config.yaml
hidden_size: 512
num_attention_heads: 4
vocab_size: 32000
hidden_act: "tanh_gelu"
norm_eps: 1e-05
init_std_qkv: 0.0184
init_std_o: 0.00412
init_std_down: 0.00206
lr_head: 0.00617
schedule: "wsd"
decay_shape: "linear"
doc_mask: true
train_tokens: 1154000000
dataset: "wikipedia_en"
Each number is 128 + 32 x the weight over its row's rms, rounded and kept within 0 to 255. Layers, rows and columns count from 0. Numbers have three digits each. The size before them is the row's rms in percent of the matrix's.

# layer 4 attention query, 512x512, rms 0.0479, rows 447-457, columns 256-383
094:123086113178111124146103134150133107121113084091130166136149108131115074114090086143116148174174091193086152170124102131068153151073147147160119065120165080132152122155094195127073104131138087121098073122155109159135178115165123097124179155204147149135137141065155132143108149142114149098149155148128119089120127120104121170155130061129103126148164161098146140131144080165155077124142
088:068123118128056071111118104149116085179083140134130112122089124124148122132134078185135127151091100160133102160114149123137140079164113157147157103077144150133078130155107157158120146062132133145127077156117140112135143120088138138096163100125126138079148132099136150160121129134115165185120174196165147135099127083155154072135162086187120067125101078096096054148161082060134145126140
097:108129169140135141099138102145204097117154122154148090095115126126113162098223132147148162146140157131156142095125150168139113109099133090141134170117149110110128085099129184134137122087192126124070142137186105183117122131194157065171138154124108111176141115121093091179137142143129144176120141144149109118136128168159123159116082069150132126154118100153181136116103168153176063097137
093:080094148104093081118097155132148114101125117128143133106138116128101125105112178099171110141056162187129131138158137080153106136132159084138127118139169182210146159143111171161125170141181122128101097169139127148127147081139160146150074136144193104141089168125115081039118099217179144109104127150137117095134104096111108087127134132090093093124120108160152093150203081116120155129068
090:170210080085168082133126134134149142113069132135098162114092174160226105148176138163137086148158133107132126124139189135200067138091114093145124129104199107106051143099181099128081171136060134166163126132127126037140128108090152136093082120138091139182143077174134140095085170081073151151100074127127163178142199137127113086108094128041126135137144167200116133120113049148126129114106
091:198100080126123101046083145150160100179140167122135114164150196100114112130182122118077162210124128135077138130095161153121118100213135113156102096178125114124097095113084132106110145135095102116099174101112133124120222103070122149142166133076128121155148141130146170099178170121110119132164119109138070155121078117143092154138063072141159122126132068151144051098124157133215093099171
091:120139097116129062162085113201137104093078136083150154133067106164089109134173146147136093114064106105150133190120124164126132129150172111146151114181134150153060144159098160158128139140159217154157097083088207133112107095136144174112163153113128124087103159116183095131125186102138148157076109112137125110153131097178168196174175096098138128083107169157106050105149131110147195138128
089:179164170123124120208095144129116109105186113117165191150179187084127143118117103133121147138154120140125122180137096190080087174172113094126144158067099120153111144099130167141124150123125080145154123082147111176167156129102104177146111181097044093170136100095102166130148103157092148147174115145072129125120183122136140111111114174164147138118118114129115164084139128187187113090101
087:167130096142077135165128156170157101153121113134157121078078105102161127051155117143100129145120057140116131170152160197196112138158078119148087128127152118136089125109133132139104114131157128176167171164033109042163175177144125202095129082169200149102126086147061097104130067135109145153106134158082132084145182115130065161141130088171164205184138168152101134149155155127107126169112
087:092092145161090140126150133136163112129202160131094126130127132148124146116123133094162069082106098141090132139067102140125123111156107151140128136099152184104080128144113124155115130140217088101140115128116109024170145173125145154105123190090114136143078081218103196130077153083112173092083113119128146130093202163125098166158119085115209130173147162139176124101112124108169138103180
089:144133123087144196163128073119158123070109133110160081154115148108117145164097106187157141168157161152170150086109147095203153154127133070119131168116117087101192113077086124154125114127112119117150106173107124166174142085130128190059134184125158176179132138117114167114109165148120156170090192161128140076127182092079135255191108162136116061091176178130119129143194154129104120152144
# layer 4 attention key, 512x512, rms 0.0454, rows 447-457, columns 256-383
096:146115172108099126145123090144125109132144149116071103127128124195105080151143091052064111206198114149115159167085057175164173118102178184140089125157181049105143154166093178155187136103063079159069083130117147168147142165197145100118149151071160136154158154160130123122144133099067135114117129139086131117131083148153146083136118077166158165128143083140174151107106132154158087160101
087:134111130107103110088111054106105125134152117121175138161098138128139208184106116111179160105164128122119142153139184127153108145108107117133096123130137111139161079123169126134083153144145110098112170120081167093140130111162094178129091066140125206211195113180203133107137108049087111145097127193117152189074174114108138084091142119123073115096133160104138122136113077158138163116203
093:087167107128095122130083083123140126193123093068163164145126112130146099153204103162183160139150093136064177116071105124146154091141097138102086121098126177090117124129119144207163173106161119131126088151117134115091132116129131083093115121076200137144136128149119156141051107127152111191134173101146150118155081181153155172168125099133191160165109125121140157072140099132193127127067
094:143107094131118132137077135130147159088087155161098097102099168167125126131084127080129152128179117161124149114140191108166131164093118136130132072148133123136134127167161073130110118132153156227147138107123128137091123180136115111106117133104191126127135081159179088080168116131185124136066074063129125146146082156160090091118111112102126078097133151170130114154172069085123124114169
089:131082106161143182146087133191165160193150162176115125208148138092148118148116125154110127126130121135155110162156150121152090139115052151160200145150158130087125164159133105110120102153147147141136117117146123149116123187139129154169126100120211139143137102151149138104111134112109162125073119137087115076109115165117138167130134147123150114059155187145109129113086133059132151164162
092:155125119127070110105114155091139095098091124141119100137114142111143049127087117075070141173144045134090177143158065182110061090186132135174126146112075132165134161090110166059120138118124134068134141096140167127138154126136099074131105123121156122101087079162229139145116170176121075120109061121158129161184154153127104211105168155118115116145132126144162084092129121134130093093141
093:071134111169120106117082151121134140115120145104131141129057120121080097139147109171077085126151125156109115088116138172169135138119151193098121148176135141174124114148156101082114140100104183151157153099145209142067108092157115078132139107112125153142178135166145063053117150155154084180136144099100133144104130135174079074116113120130136112165177177089126132089173109127110138133128
092:181174116117156127099072079138117109133182172135144111181116149186124162127133082135060070092115164132126178131123128088101122122223138152181152143091094137094154200170150112174083047113129127128154120140162101097169128122129154122116041152191109130147128181141109123114137128110067127078139147121104146120085123144111154128136123179185124118102148085143106134094083147097209122153117
086:154161161143132109105147108117069103092090160179090130096082113146104140084147114105144100180152170153136143147175129152161184118134114088171128133179130145109123156151063152108121134158156122131126159160106170087158129112128175085123109114168132127180152115074090129130210098097123127109131129092108083181137166123162143130149154130129126106120088141166097165094157132121191132150214
089:102176097130020154139177137165140138090203149134125098106160121172160149127185120075139067158146167174149102078166093167163129117074109133175113131100084128111112106149143087132173148186178161153097085125088139110130149158141108110123131132126148106141089167119104115136137110132112138126139128192104119124175168122149139093121126146102127089137166159071135135134163137165193146102083
087:091127121156170145152188155134149076108108144126101139096131106056101113191130129078086114125088126152130143108090151128129165107165138146086172129058142075098158113110084194122114141140124126172113107133117167159145115078207150107038198134083117131128113161152159142112148108140148056082128076098128113110135133156135068133161185155086121149081168151168189122109162153111155118143162